python train.py --norm="rmsnorm" --rope_fraction=1.0 --init="normal" --init_std_down=0.005 --batch_tokens=32768
Each number is 50 + 15 x the weight over its row's rms, rounded and kept within 0 to 99. Layers, rows and columns count from 0. The size before them is the row's rms in percent of the matrix's.

# layer 18 MLP gate, 192x64, rms 0.233, rows 0-108, columns 0-63
101:44 49 49 39 40 59 88 68 25 57 71 61 43 74 53 38 62 55 55 38 45 37 46 47 52 53 32 38 39 56 74 63 73 37 52 44 32 54 40 32 50 39 68 74 54 59 03 33 47 32 51 22 49 61 50 73 47 41 42 71 45 39 46 24
102:54 68 51 65 33 57 36 51 25 38 68 32 67 55 51 72 39 62 35 55 33 63 46 35 44 45 57 57 55 43 90 69 66 43 56 39 62 41 55 19 63 13 47 46 27 69 41 52 36 34 65 26 36 29 69 61 30 37 49 64 51 58 40 37
096:56 53 82 52 29 49 52 25 37 63 47 52 46 44 55 47 39 73 66 48 33 28 73 47 44 68 32 49 55 62 50 34 40 36 68 57 54 60 38 46 23 40 44 27 22 59 65 59 49 37 77 22 51 23 54 44 74 17 43 51 27 31 56 57
098:56 30 35 50 40 50 26 58 57 29 61 63 60 36 68 58 45 61 90 65 50 32 46 59 75 55 50 73 56 64 66 41 66 73 48 43 52 74 44 59 58 31 34 37 67 37 29 66 51 63 69 59 63 52 51 51 56 32 43 91 39 52 47 79
101:88 42 50 31 49 48 53 43 47 36 23 62 52 52 63 40 60 83 56 49 35 52 33 42 69 45 65 71 34 30 64 70 74 48 56 48 71 59 67 28 54 27 36 15 57 53 44 28 52 34 38 68 58 31 46 50 47 30 70 49 39 44 27 52
099:60 36 41 48 63 57 41 70 44 62 60 38 61 54 47 53 71 50 65 66 42 29 41 87 65 69 47 45 35 65 42 68 52 32 48 43 50 65 53 48 05 46 76 49 53 73 30 48 41 41 21 42 52 58 53 44 32 65 38 30 65 32 50 15
087:54 55 53 55 31 54 51 61 40 61 49 68 46 99 45 75 71 40 62 43 33 25 53 62 36 43 50 50 48 61 50 46 28 15 70 40 72 78 35 48 36 36 38 56 43 71 38 33 46 31 36 17 52 59 56 60 50 51 38 37 29 52 51 40
110:24 43 96 68 50 55 45 60 47 52 47 56 57 49 70 23 20 67 48 57 44 37 57 51 32 15 39 26 56 33 61 61 50 56 51 56 50 23 72 37 63 10 53 48 61 61 50 75 57 46 51 49 35 42 51 54 57 38 73 48 43 57 50 65
097:56 37 67 50 45 64 65 38 75 29 22 44 53 40 57 49 68 62 66 49 56 37 51 85 64 61 67 32 40 60 61 38 24 41 56 46 47 57 42 61 55 45 61 36 31 51 73 35 39 53 63 62 24 56 54 80 38 14 65 24 59 64 50 69
108:40 35 76 32 49 44 56 69 58 44 72 64 51 38 40 44 61 47 72 44 73 59 60 23 42 24 63 51 58 50 45 67 50 70 40 62 57 74 32 58 40 60 46 38 48 21 26 63 70 77 90 26 60 49 42 44 71 46 53 69 44 33 48 53
093:67 00 59 40 54 35 21 68 56 38 57 38 58 44 78 25 62 41 59 51 59 37 27 45 17 49 53 51 39 57 45 64 44 44 26 64 50 28 72 73 66 41 46 58 51 53 50 35 49 55 65 57 59 62 51 38 69 26 61 43 64 63 37 56
105:38 67 52 39 39 42 57 73 23 10 65 40 40 40 38 64 49 59 57 53 53 51 50 44 74 59 59 52 75 20 55 52 37 35 76 30 49 16 42 40 74 54 93 63 48 54 50 48 53 55 72 51 55 49 49 35 35 42 56 62 64 58 28 47
096:38 35 51 51 47 47 32 60 69 28 32 69 68 23 75 49 42 58 58 82 44 36 54 12 32 67 52 53 55 61 44 53 43 61 45 77 51 44 30 58 60 58 46 17 38 42 57 40 70 43 37 32 59 43 74 48 56 22 50 50 54 20 66 37
100:26 63 53 44 52 45 54 78 65 60 58 57 42 46 32 42 64 38 56 36 41 36 61 59 49 32 48 47 66 66 50 46 54 57 46 29 23 55 60 41 54 35 45 50 40 61 57 41 99 29 47 46 35 51 58 53 77 49 35 40 44 66 96 15
096:45 32 39 69 46 46 52 50 56 44 39 59 29 28 48 56 53 56 59 38 41 54 30 43 61 46 62 51 54 46 64 69 41 37 46 66 48 63 60 37 51 57 68 78 64 21 50 53 56 77 72 37 27 56 17 38 12 52 49 27 61 75 82 70
112:51 51 77 61 49 16 58 55 42 26 59 29 27 51 65 34 34 49 62 40 49 53 51 32 63 39 40 31 55 54 51 66 39 32 72 20 60 49 50 52 44 40 45 41 55 33 75 53 58 29 79 32 48 20 17 80 56 54 48 43 35 42 41 65
096:47 53 47 46 37 52 28 40 49 53 85 46 61 63 38 41 58 68 64 72 41 50 54 45 52 60 40 27 57 55 58 58 68 39 57 64 33 93 20 41 34 62 53 51 48 60 60 77 73 24 43 64 51 53 55 27 48 56 24 53 71 33 65 80
096:35 69 56 48 38 73 68 45 77 66 62 36 28 58 49 53 41 80 57 68 34 43 52 67 63 47 58 62 30 19 41 54 71 35 71 62 56 58 51 46 59 56 28 30 57 25 56 40 63 68 77 53 56 74 31 69 28 46 52 33 62 40 44 36
109:55 59 36 53 38 74 54 58 31 25 53 44 72 36 53 48 39 39 44 33 48 64 55 14 42 22 63 31 18 55 46 55 31 43 73 60 33 33 47 51 31 35 34 36 59 44 44 48 55 38 34 26 43 41 61 68 59 32 81 32 61 67 45 69
112:31 92 84 39 54 41 64 57 46 52 73 39 43 27 41 55 29 45 42 55 39 45 71 87 43 29 82 28 56 34 69 61 60 38 55 52 62 63 52 52 49 67 60 54 57 41 50 51 52 64 59 65 46 49 41 51 53 66 56 21 32 44 55 77
109:43 53 49 60 48 49 54 75 69 53 67 36 61 49 52 42 50 40 67 29 23 23 66 73 51 30 95 39 62 67 42 66 19 45 46 30 43 61 49 62 53 56 57 44 37 22 44 44 43 38 63 36 40 25 62 56 39 26 35 23 54 62 47 41
109:40 57 48 21 63 29 40 63 42 57 38 91 64 71 74 62 50 56 35 67 63 45 33 38 33 47 52 45 51 47 65 43 26 54 85 29 45 36 29 60 35 41 58 66 51 33 24 47 46 67 61 48 40 53 55 33 73 52 57 51 84 64 46 54
110:59 66 33 34 59 71 37 50 52 34 49 35 28 52 44 49 35 52 61 76 63 32 44 42 11 55 58 35 48 60 37 80 46 55 49 40 59 45 45 72 64 55 50 63 72 56 19 64 20 67 59 32 60 37 43 25 56 50 46 36 78 73 34 58
106:43 33 83 62 48 62 42 73 42 38 86 33 55 44 58 61 47 50 73 53 61 41 64 26 46 54 55 63 48 52 64 51 37 86 35 50 42 35 08 72 27 48 31 58 50 55 38 53 46 57 71 32 42 52 69 64 39 61 68 55 56 33 31 48
101:53 34 42 48 70 49 56 84 57 54 41 61 45 48 54 34 60 51 67 17 31 66 56 41 48 44 48 29 53 55 45 11 40 65 89 38 63 42 58 55 36 37 58 60 33 53 35 39 61 66 43 48 35 15 53 35 49 41 19 42 38 49 29 36
108:47 24 46 61 41 30 41 77 60 38 21 80 54 44 51 32 54 60 54 50 45 38 55 22 36 35 22 35 33 90 31 46 61 47 61 46 41 66 62 51 46 45 57 34 35 46 64 60 58 40 56 65 37 58 54 50 31 39 43 69 60 19 36 76
099:60 45 75 47 27 45 56 49 41 56 58 38 32 37 56 53 35 57 33 73 41 72 45 58 59 53 49 30 55 68 60 50 28 56 61 33 74 74 78 25 62 60 46 86 61 63 51 68 26 63 74 63 54 51 63 36 61 57 38 67 33 48 31 76
118:58 22 53 49 43 44 63 44 19 41 54 39 54 49 35 42 62 65 54 76 53 67 21 66 63 60 44 40 49 51 74 56 74 50 93 41 65 28 67 61 53 43 43 57 71 46 39 19 59 35 74 36 66 39 60 59 35 45 59 51 45 55 51 82
097:37 43 37 68 72 22 53 46 48 43 79 40 54 61 74 56 68 59 45 31 50 30 67 22 65 39 47 66 14 55 64 55 60 51 61 81 53 33 35 51 63 56 60 42 38 42 49 62 35 47 82 67 28 49 32 67 58 35 47 51 73 41 58 60
094:33 49 78 48 46 39 43 38 51 44 56 48 39 71 51 67 54 64 30 34 54 31 65 25 51 30 52 41 79 44 34 49 62 51 55 35 47 71 76 68 62 66 25 61 49 55 33 64 56 40 55 41 39 14 62 55 64 63 76 29 80 26 52 41
103:31 65 83 34 54 41 43 41 53 46 51 55 44 42 37 63 35 66 56 07 55 35 48 51 37 37 59 50 60 34 75 65 42 72 52 41 53 29 65 41 45 38 49 60 42 49 63 49 75 43 62 74 76 29 27 44 49 26 27 59 76 66 31 50
115:44 12 54 56 85 32 55 39 38 12 73 67 86 48 75 49 61 49 34 27 44 46 25 53 67 47 31 46 54 55 43 52 67 45 40 42 56 44 53 58 38 42 81 64 53 57 35 54 54 40 68 49 72 56 70 53 47 49 38 40 38 33 40 42
109:39 46 66 45 43 35 55 86 84 06 53 46 50 37 51 36 65 51 56 66 37 53 67 75 59 47 32 71 62 41 51 48 64 56 70 66 52 68 28 39 60 23 33 71 78 15 49 44 52 60 48 47 49 47 49 56 65 44 53 45 41 46 44 36
092:78 39 58 38 66 54 45 66 80 27 71 35 52 59 50 41 28 73 56 37 16 48 38 59 61 50 66 32 30 20 36 49 73 37 54 22 63 39 59 35 67 71 41 44 63 60 33 35 72 54 45 65 64 58 47 42 46 65 47 62 58 70 46 58
103:42 42 41 66 66 65 49 45 51 26 55 68 65 29 70 31 57 52 54 63 64 55 51 12 40 55 53 73 69 19 63 32 42 52 62 33 73 29 44 53 56 44 50 72 55 36 67 32 31 52 39 26 64 76 54 41 64 47 61 30 21 58 59 50
094:11 30 56 46 59 50 36 46 35 45 31 32 47 59 59 69 48 56 52 54 33 37 53 54 30 50 43 18 61 47 40 44 61 23 69 35 68 61 52 35 56 55 21 46 69 44 27 18 26 68 57 52 52 76 78 38 69 38 61 42 48 54 43 37
105:32 37 53 60 47 47 63 57 38 62 40 74 78 33 51 63 34 31 66 49 30 42 70 49 53 66 54 25 36 39 45 59 45 51 32 47 27 46 38 46 10 42 41 33 44 42 45 41 75 58 72 29 34 37 25 67 41 72 74 44 50 22 54 49
105:40 39 52 52 43 39 42 47 38 47 53 48 67 48 31 65 88 71 66 43 42 46 44 52 33 26 56 61 54 39 43 44 84 72 39 56 37 37 55 73 52 65 61 55 53 68 21 71 52 61 59 42 60 35 43 93 36 47 63 54 84 56 26 45
111:63 47 79 28 55 34 60 62 45 44 31 88 37 59 57 61 33 70 53 89 68 47 43 73 30 50 42 63 80 50 57 43 61 28 41 55 71 45 57 50 39 49 22 50 62 56 58 51 51 42 66 26 45 80 57 57 28 51 57 44 62 44 51 34
096:52 44 63 38 52 64 62 49 67 69 69 44 32 61 47 85 63 62 54 53 48 61 46 73 62 54 53 43 80 62 49 40 78 50 83 52 76 69 76 61 44 74 36 41 29 40 69 55 74 38 68 54 57 65 50 34 41 56 53 61 67 51 63 21
105:54 47 73 33 75 49 54 69 57 40 50 61 53 55 75 91 48 53 52 32 53 39 36 38 37 49 38 66 43 69 42 63 66 45 13 33 56 45 43 40 45 59 54 66 50 59 69 45 32 87 46 42 58 60 61 58 40 45 65 86 72 69 55 65
090:43 42 70 32 58 53 47 79 44 61 59 27 52 61 54 45 51 53 28 79 43 48 70 52 63 70 37 25 26 21 64 57 46 59 94 60 66 27 31 44 45 68 67 59 46 64 53 58 53 59 45 55 75 47 63 44 49 60 57 50 29 36 58 25
104:37 58 59 54 52 21 48 58 74 26 30 75 58 40 45 79 46 42 65 35 44 53 60 54 76 27 25 32 28 60 61 48 67 64 52 52 40 66 57 62 35 56 24 57 49 51 77 33 45 30 68 45 43 65 28 47 41 54 38 32 25 55 38 31
105:57 15 56 57 50 60 42 66 54 19 44 28 27 65 48 36 34 43 35 46 31 71 60 30 37 28 62 64 54 60 25 58 50 52 47 44 73 48 61 72 41 79 50 50 71 29 22 49 46 64 85 61 57 32 27 38 52 48 61 54 48 53 51 45
108:66 30 54 57 34 46 57 63 66 25 31 77 23 44 34 45 62 43 74 37 60 44 50 60 56 54 35 28 51 48 52 25 41 29 43 55 76 54 38 60 63 20 66 66 29 48 53 33 48 71 71 29 57 66 55 74 34 47 37 34 72 47 40 34
109:67 47 75 51 44 40 34 66 23 40 45 49 53 47 68 57 58 61 59 46 48 73 60 37 32 89 72 14 58 31 36 62 28 49 49 71 48 58 14 60 51 34 45 54 52 78 43 66 66 42 59 33 63 74 45 52 67 36 51 33 46 50 45 52
105:41 49 35 46 43 60 48 66 45 63 57 68 61 61 28 48 43 50 24 68 61 58 62 36 52 13 52 51 47 55 55 48 31 43 62 60 83 55 67 54 48 23 69 60 59 53 36 80 74 70 40 29 53 50 83 76 50 43 74 37 33 40 69 58
108:40 43 49 59 47 60 36 55 61 16 45 47 40 70 52 67 16 68 66 70 38 64 42 25 46 47 68 51 32 44 47 48 37 77 55 71 72 33 43 58 49 37 63 72 51 37 61 38 27 88 67 59 53 42 55 61 63 53 32 32 61 34 26 54
100:57 46 38 19 62 77 46 66 78 41 52 76 51 62 53 53 66 79 37 78 29 38 66 29 34 56 52 63 51 40 53 43 46 49 43 37 44 55 26 53 34 44 53 57 40 53 58 39 56 62 41 83 59 71 53 56 21 40 24 45 46 31 37 21
100:28 36 75 42 37 38 64 41 71 27 53 46 52 41 25 42 46 68 52 56 89 42 52 33 63 52 64 40 35 25 46 41 54 60 63 44 60 52 52 50 49 15 66 31 68 17 52 24 60 69 62 69 51 55 69 39 57 46 60 26 43 66 57 56
099:51 60 48 27 38 59 53 76 32 58 26 57 48 50 48 45 34 66 43 19 36 19 62 43 47 47 71 35 37 66 51 81 37 76 39 31 44 05 45 48 26 66 58 58 54 60 53 58 67 29 47 36 45 62 32 41 61 42 50 51 61 59 67 63
085:42 37 63 61 39 63 41 53 64 28 41 64 79 48 73 63 70 61 10 35 59 41 51 28 67 63 68 28 44 36 36 57 42 38 27 69 44 47 63 80 36 65 60 36 26 66 56 54 35 49 70 56 74 37 52 53 75 43 45 52 40 43 43 61
108:62 23 71 48 41 52 44 84 55 61 50 62 41 38 57 44 43 81 66 55 47 39 41 49 38 39 56 40 40 45 40 66 34 43 53 57 50 45 67 65 34 63 33 27 20 75 44 63 41 19 53 76 58 37 21 67 34 34 39 56 42 78 32 41
092:39 15 48 48 35 45 70 51 59 39 56 89 62 55 62 38 70 70 52 73 32 22 69 51 48 71 51 38 67 37 43 41 35 44 16 46 52 37 36 58 37 67 66 64 28 68 73 62 55 31 60 54 59 68 42 67 52 48 38 40 55 66 50 39
102:50 33 56 27 41 37 34 62 53 37 15 70 48 58 42 64 30 89 69 65 65 52 16 64 49 43 38 42 53 59 43 66 46 72 60 38 43 42 31 51 48 60 45 45 21 62 46 73 61 41 67 29 66 38 50 46 35 23 34 68 35 39 47 49
103:64 49 55 47 55 54 63 38 57 41 51 47 58 56 52 67 34 50 53 65 41 56 65 52 35 67 55 53 53 22 43 67 57 36 61 26 49 29 59 37 32 30 66 68 25 36 44 68 60 42 63 80 45 56 28 76 73 29 55 25 45 99 66 51
102:33 50 51 58 47 24 86 38 50 42 66 41 72 47 55 39 54 51 45 51 20 68 65 63 27 49 34 22 64 43 48 57 70 46 58 41 46 30 75 47 53 63 70 71 46 34 39 55 12 36 31 26 38 32 54 61 34 55 45 37 56 48 34 70
101:42 65 24 46 49 60 62 43 74 44 60 60 49 31 52 44 21 65 59 41 27 63 28 33 42 48 35 30 91 58 53 47 46 23 65 39 57 72 65 49 45 78 50 50 51 35 36 37 45 44 58 46 56 27 28 46 64 48 64 51 32 87 44 60
094:69 45 57 50 32 22 94 44 38 49 64 79 35 60 39 40 44 70 66 68 24 68 66 40 23 39 65 57 40 41 67 52 51 42 46 56 34 41 64 51 63 49 61 65 44 23 58 52 26 60 81 64 46 36 64 50 73 60 59 50 58 64 53 46
106:32 34 50 45 58 42 60 53 73 34 54 46 54 59 59 33 44 55 37 65 68 48 51 42 49 53 37 38 62 43 42 69 26 24 59 09 62 44 53 75 79 62 32 51 61 27 60 45 51 53 84 52 76 62 76 35 40 32 34 63 32 69 49 63
104:94 41 49 50 48 70 65 37 54 43 72 53 44 61 41 39 61 77 55 45 40 28 34 51 43 40 45 57 59 41 53 64 72 35 61 32 63 65 49 66 22 42 61 47 67 57 33 32 06 67 53 49 39 53 53 39 52 78 56 75 65 40 34 60
097:28 45 44 30 64 43 51 64 38 42 52 32 44 32 49 70 65 45 37 64 73 52 41 11 39 74 79 58 69 65 37 64 35 58 46 52 41 58 07 57 50 46 63 60 75 56 48 44 26 42 50 38 56 67 47 42 50 76 49 44 55 35 78 60
108:42 53 71 37 61 54 50 59 75 59 59 61 57 59 61 49 36 68 46 50 28 41 51 52 35 21 63 64 45 82 35 49 54 42 58 37 08 32 74 80 42 51 39 39 87 53 32 48 41 50 57 40 41 41 54 58 39 21 56 62 66 63 27 61
097:72 81 67 43 62 73 37 68 56 48 64 33 59 57 34 35 68 40 59 76 41 33 36 36 41 47 48 68 57 36 40 37 51 31 82 34 30 77 70 42 30 60 35 43 19 40 51 36 49 46 60 35 63 54 41 40 36 45 72 40 72 60 48 59
114:68 72 29 39 45 56 65 33 44 41 42 45 76 44 52 73 61 26 43 89 33 68 45 48 65 35 65 46 47 72 52 50 58 56 71 79 71 42 25 29 67 49 28 55 61 40 52 42 83 45 55 45 37 63 56 49 59 37 57 51 68 55 66 32
101:60 16 40 22 40 66 58 68 42 60 44 74 52 49 67 27 44 50 27 65 14 59 31 42 42 71 35 46 58 37 41 52 57 50 46 45 51 75 63 73 50 21 65 23 53 76 45 73 36 62 43 68 46 42 56 64 47 72 52 54 61 56 59 53
104:35 62 39 53 58 44 64 52 47 10 49 23 26 19 45 63 53 67 42 40 51 83 55 31 66 31 30 32 46 27 56 35 44 40 37 41 69 55 62 64 74 43 52 48 55 62 50 23 35 42 40 35 48 53 64 38 81 46 55 42 53 50 25 60
091:48 41 39 64 54 60 63 55 66 48 54 44 55 66 59 44 46 40 65 65 30 60 67 35 16 37 46 55 45 09 43 56 53 93 48 49 58 49 60 60 48 77 43 37 36 63 46 52 82 26 55 48 33 41 44 74 61 32 54 11 60 56 50 55
106:64 49 27 48 51 58 85 70 65 28 57 47 24 54 59 53 39 51 53 19 50 39 66 33 60 22 63 60 50 55 67 50 34 12 52 63 64 74 49 34 31 39 71 40 40 58 40 60 46 56 33 43 74 49 52 55 50 40 75 42 79 48 45 35
096:30 74 44 55 60 44 66 65 59 29 60 49 48 71 80 37 74 53 37 65 41 57 29 67 60 45 45 56 36 68 45 88 44 60 49 26 88 64 67 53 48 36 41 39 60 54 38 41 55 24 70 41 33 70 36 41 49 68 54 49 55 30 47 35
087:48 28 75 54 47 55 52 46 54 34 44 39 60 36 70 49 47 34 67 35 23 64 41 67 64 69 78 56 51 40 68 13 38 35 36 46 42 38 60 63 55 68 66 46 55 63 35 45 18 49 65 25 87 45 58 58 82 42 53 56 39 44 45 54
100:49 73 35 31 56 21 69 51 46 69 76 67 77 46 27 44 72 61 60 53 50 43 37 47 43 44 71 47 39 57 30 61 49 56 66 54 70 53 41 68 42 45 47 31 59 35 38 52 39 44 44 35 58 76 28 39 16 31 58 43 57 71 29 78
097:67 33 37 53 58 54 57 57 38 40 34 63 89 37 27 43 59 36 46 52 59 41 55 46 42 59 52 35 31 56 28 54 26 38 53 25 65 75 48 26 49 38 27 34 72 54 82 54 56 53 46 30 86 30 49 36 61 34 59 42 44 75 62 47
106:57 51 60 46 47 62 53 54 61 56 31 36 86 39 41 85 49 65 71 38 71 44 45 61 42 38 60 57 47 73 40 56 63 50 52 40 71 71 50 36 40 33 72 41 53 49 77 23 49 63 29 06 33 39 64 57 37 42 67 33 61 52 43 67
104:62 55 59 40 34 42 84 67 74 56 35 40 47 77 33 57 51 79 40 53 68 59 52 40 29 55 41 40 65 22 47 26 73 50 45 27 83 67 55 59 60 49 50 36 63 86 38 59 35 54 37 42 43 52 50 53 57 53 74 42 59 59 25 42
104:54 40 22 41 44 74 53 46 77 51 71 49 45 55 52 34 73 47 48 47 30 46 52 49 70 66 59 29 29 39 06 76 61 55 61 48 43 60 60 27 67 37 52 54 53 58 78 56 56 16 35 51 33 51 62 51 67 51 63 49 41 32 22 51
108:66 40 42 36 59 38 79 61 43 48 04 41 74 17 35 57 34 54 38 61 30 61 61 47 45 42 43 52 45 43 46 44 57 42 34 47 43 72 67 69 52 82 54 32 55 26 21 29 47 61 37 40 41 36 32 43 68 40 62 26 47 47 46 49
091:44 42 27 27 48 59 77 49 53 37 55 27 31 63 93 55 52 45 60 69 55 43 46 46 42 50 52 28 89 60 41 25 40 61 56 71 67 48 50 32 40 35 59 55 61 45 41 52 45 64 72 58 39 42 73 81 38 52 64 25 55 43 48 65
091:55 56 50 35 62 62 26 36 43 34 12 43 47 66 38 38 18 73 35 48 59 41 65 38 76 46 67 74 57 36 44 32 53 34 46 67 82 71 54 42 45 50 30 50 46 55 37 45 40 36 25 51 47 51 35 40 44 48 48 22 62 36 18 47
096:14 58 52 36 40 42 43 52 26 25 60 59 42 49 65 38 55 49 52 40 56 37 64 31 73 40 44 26 79 29 31 57 60 46 67 29 18 74 53 47 46 44 35 24 35 38 62 50 43 43 43 49 81 56 60 48 40 27 41 76 36 55 39 44
076:78 60 56 67 48 76 36 66 50 57 44 48 19 88 46 57 52 66 42 45 83 57 19 47 34 49 70 58 58 75 56 74 70 48 56 51 47 58 50 76 57 24 63 65 58 54 37 35 60 62 75 53 33 38 66 58 52 48 34 56 55 47 61 37
102:38 46 50 53 59 64 59 47 70 48 90 67 27 54 56 46 58 27 66 39 53 21 48 57 45 23 22 53 23 62 34 57 69 43 30 27 67 44 45 64 61 38 66 47 53 73 52 50 44 55 46 54 40 64 63 53 63 41 06 60 49 38 62 66
098:60 51 55 37 28 42 63 45 40 69 49 68 63 78 49 57 54 55 48 60 58 44 51 32 40 51 36 53 41 37 28 59 66 44 78 64 11 42 46 42 52 42 54 35 45 67 86 29 52 30 62 12 40 45 57 57 54 71 47 28 54 17 37 41
095:69 57 69 24 44 47 69 19 56 53 55 36 65 42 47 67 53 65 39 73 62 49 58 69 57 28 48 40 45 26 64 30 50 58 58 47 45 69 42 23 34 43 78 56 69 31 68 55 33 75 41 58 35 57 60 61 46 39 50 55 42 08 29 54
101:48 48 53 30 70 62 38 39 45 47 53 32 33 39 15 43 66 52 66 77 38 15 52 47 30 48 51 39 73 67 84 71 49 41 27 42 48 71 53 35 62 14 50 78 51 47 43 33 57 58 39 59 55 54 70 35 51 50 55 39 60 51 68 46
091:31 43 26 49 61 42 31 47 72 41 46 42 51 64 34 54 34 58 50 74 38 60 61 43 49 36 37 21 50 56 16 34 50 54 43 48 39 70 61 47 73 27 35 47 24 12 49 81 47 78 43 65 35 56 50 59 49 42 50 22 59 41 55 33
098:55 38 65 37 67 59 55 68 55 51 54 37 42 39 53 24 32 79 75 47 31 71 53 51 35 44 68 63 31 26 62 56 34 40 64 35 35 40 74 53 30 31 59 43 62 61 66 38 25 41 61 52 37 61 42 50 59 30 12 48 44 82 44 60
100:37 10 30 56 61 50 40 44 72 46 44 49 51 43 21 63 76 34 47 13 58 59 51 58 39 51 66 55 54 50 51 34 44 36 55 32 65 63 63 55 45 33 48 79 62 72 55 41 43 77 51 22 61 41 43 58 37 34 55 11 40 41 60 47
092:33 48 49 54 81 72 38 82 57 52 54 42 27 73 45 29 37 61 53 67 94 53 57 23 68 52 45 46 61 31 74 35 64 60 54 56 58 39 42 67 49 39 24 37 26 66 42 56 41 41 50 45 58 54 36 28 44 78 56 47 38 41 43 48
097:39 39 49 38 48 39 69 31 60 30 78 65 39 71 47 51 41 90 72 66 51 27 46 34 64 38 38 56 58 63 52 57 44 48 60 18 55 40 52 37 50 63 60 40 49 73 56 50 60 45 72 45 26 79 45 35 30 51 34 56 66 80 58 72
095:69 38 58 29 66 39 74 49 43 53 45 73 61 69 47 56 54 53 31 51 52 85 33 62 38 74 67 34 69 42 62 74 64 87 48 32 61 38 72 36 47 45 73 46 30 40 68 44 39 40 52 64 44 52 68 53 52 33 64 79 44 55 31 51
099:40 29 64 67 45 49 48 44 46 27 55 70 56 52 55 51 27 42 40 51 47 54 60 40 66 43 67 30 54 57 49 52 30 42 63 60 61 28 33 47 38 45 40 65 58 40 34 48 74 56 57 14 40 64 50 52 43 06 60 54 60 17 50 04
102:61 70 34 43 53 16 45 29 68 64 47 46 29 50 51 55 24 49 53 45 38 25 48 65 52 38 28 53 40 45 37 28 52 65 25 36 42 55 58 29 42 26 59 26 49 56 58 39 28 43 74 49 51 30 40 62 49 47 59 02 43 39 44 71
103:42 19 53 65 25 49 92 39 53 64 53 75 46 51 62 50 48 61 42 63 34 45 37 67 54 51 41 35 25 64 66 42 44 59 40 24 31 43 47 59 42 50 63 67 43 50 63 52 48 64 56 36 43 65 64 33 91 24 30 49 56 30 67 61
110:38 69 67 69 33 64 83 56 39 24 51 37 39 53 53 45 54 80 46 48 65 46 67 56 32 57 70 35 43 43 67 39 58 82 48 71 61 60 49 40 30 53 55 65 35 63 15 58 81 62 61 41 50 49 36 63 72 48 68 47 58 69 63 68
092:55 47 60 40 50 62 28 41 41 49 14 33 54 57 64 43 53 42 49 83 71 55 39 71 24 62 36 38 51 43 70 50 50 69 58 55 81 66 28 68 25 56 25 37 43 60 64 64 23 33 68 39 63 48 46 50 24 52 71 51 57 42 43 33
095:73 48 63 42 55 45 45 59 52 40 32 36 19 46 34 59 71 41 68 40 38 76 38 50 42 47 18 77 48 76 40 55 55 17 24 33 28 63 59 57 37 50 33 47 48 42 74 43 64 26 47 33 48 44 68 41 51 22 71 56 60 47 40 45
097:43 34 28 23 34 54 39 56 33 50 59 29 49 51 81 71 62 20 43 75 65 46 17 42 41 68 42 60 31 55 26 40 76 40 58 56 52 39 67 31 62 57 69 28 54 43 47 35 54 52 79 62 69 59 42 55 53 72 62 50 59 52 59 62
099:44 50 42 51 46 45 41 46 52 49 54 45 56 74 57 46 53 41 58 72 27 69 48 67 46 61 46 32 46 38 43 31 49 28 96 58 58 62 62 51 25 22 66 59 64 81 51 57 37 64 54 31 40 52 51 87 37 36 28 72 52 36 20 47
106:25 78 51 42 32 52 58 85 50 58 44 47 35 60 62 99 62 49 34 74 48 63 38 52 40 73 63 54 53 62 40 73 42 47 39 39 59 53 72 29 48 63 38 55 46 58 40 57 90 45 41 55 59 68 22 47 45 50 49 38 37 58 51 48
097:47 52 60 50 66 66 54 49 56 44 62 57 57 28 45 49 52 56 76 38 53 32 69 22 49 34 62 47 52 45 28 39 91 45 21 58 27 10 60 59 69 52 62 32 75 56 70 52 66 60 61 64 63 60 63 58 63 32 40 31 52 72 44 51
103:47 23 42 64 26 56 71 67 65 44 76 44 42 46 66 46 75 39 59 53 14 79 51 53 50 51 71 40 51 34 80 65 43 83 64 40 77 44 28 55 30 33 60 51 51 63 35 47 38 60 68 68 65 30 43 36 52 44 48 51 44 41 52 51
093:63 58 40 53 49 45 71 35 69 46 56 71 58 51 29 51 56 44 33 54 47 31 39 13 42 65 55 61 32 36 38 55 45 78 35 28 47 35 20 47 31 52 52 76 40 47 50 86 45 41 46 42 55 76 39 64 39 40 63 48 15 40 61 31
097:55 28 87 48 55 24 64 63 72 43 44 83 47 64 36 51 47 66 44 42 45 30 57 41 57 41 33 68 58 33 49 38 36 68 66 47 32 80 51 63 39 62 78 44 40 69 59 76 38 36 42 57 51 81 58 34 46 43 50 54 47 61 37 75
103:62 38 39 50 58 21 47 53 73 31 71 56 45 08 70 53 38 48 71 77 27 65 51 33 14 54 74 53 75 22 53 58 40 56 43 48 43 32 41 44 56 36 48 56 31 44 58 39 52 65 66 33 43 57 49 35 46 75 57 53 45 63 40 58
111:49 64 16 42 24 63 53 40 35 56 51 63 54 42 46 47 57 58 65 35 56 53 55 31 58 28 49 74 27 51 24 50 70 77 38 45 65 50 30 35 33 49 47 59 47 81 59 24 68 59 66 32 59 60 58 69 32 36 68 42 84 66 53 55
101:50 62 46 28 63 56 23 67 60 33 26 44 42 42 52 34 40 66 55 70 31 41 65 62 51 45 49 39 42 60 48 36 37 29 25 74 55 50 42 44 62 84 70 56 42 65 57 64 31 58 41 57 55 64 50 85 46 41 81 35 82 47 29 42
106:31 76 48 53 74 16 68 75 34 40 73 56 28 58 55 85 51 53 61 43 55 42 56 46 33 37 29 30 57 50 61 60 40 29 34 53 46 47 72 35 50 48 35 63 53 28 72 55 53 28 50 82 63 41 64 60 41 34 37 34 46 59 48 64
095:23 30 50 56 52 51 65 51 57 72 78 63 49 68 42 61 56 54 70 15 46 40 74 58 55 51 43 01 33 67 46 47 22 70 52 53 29 56 52 63 52 66 80 69 67 47 39 41 54 52 37 52 56 68 49 48 57 33 41 32 43 57 65 55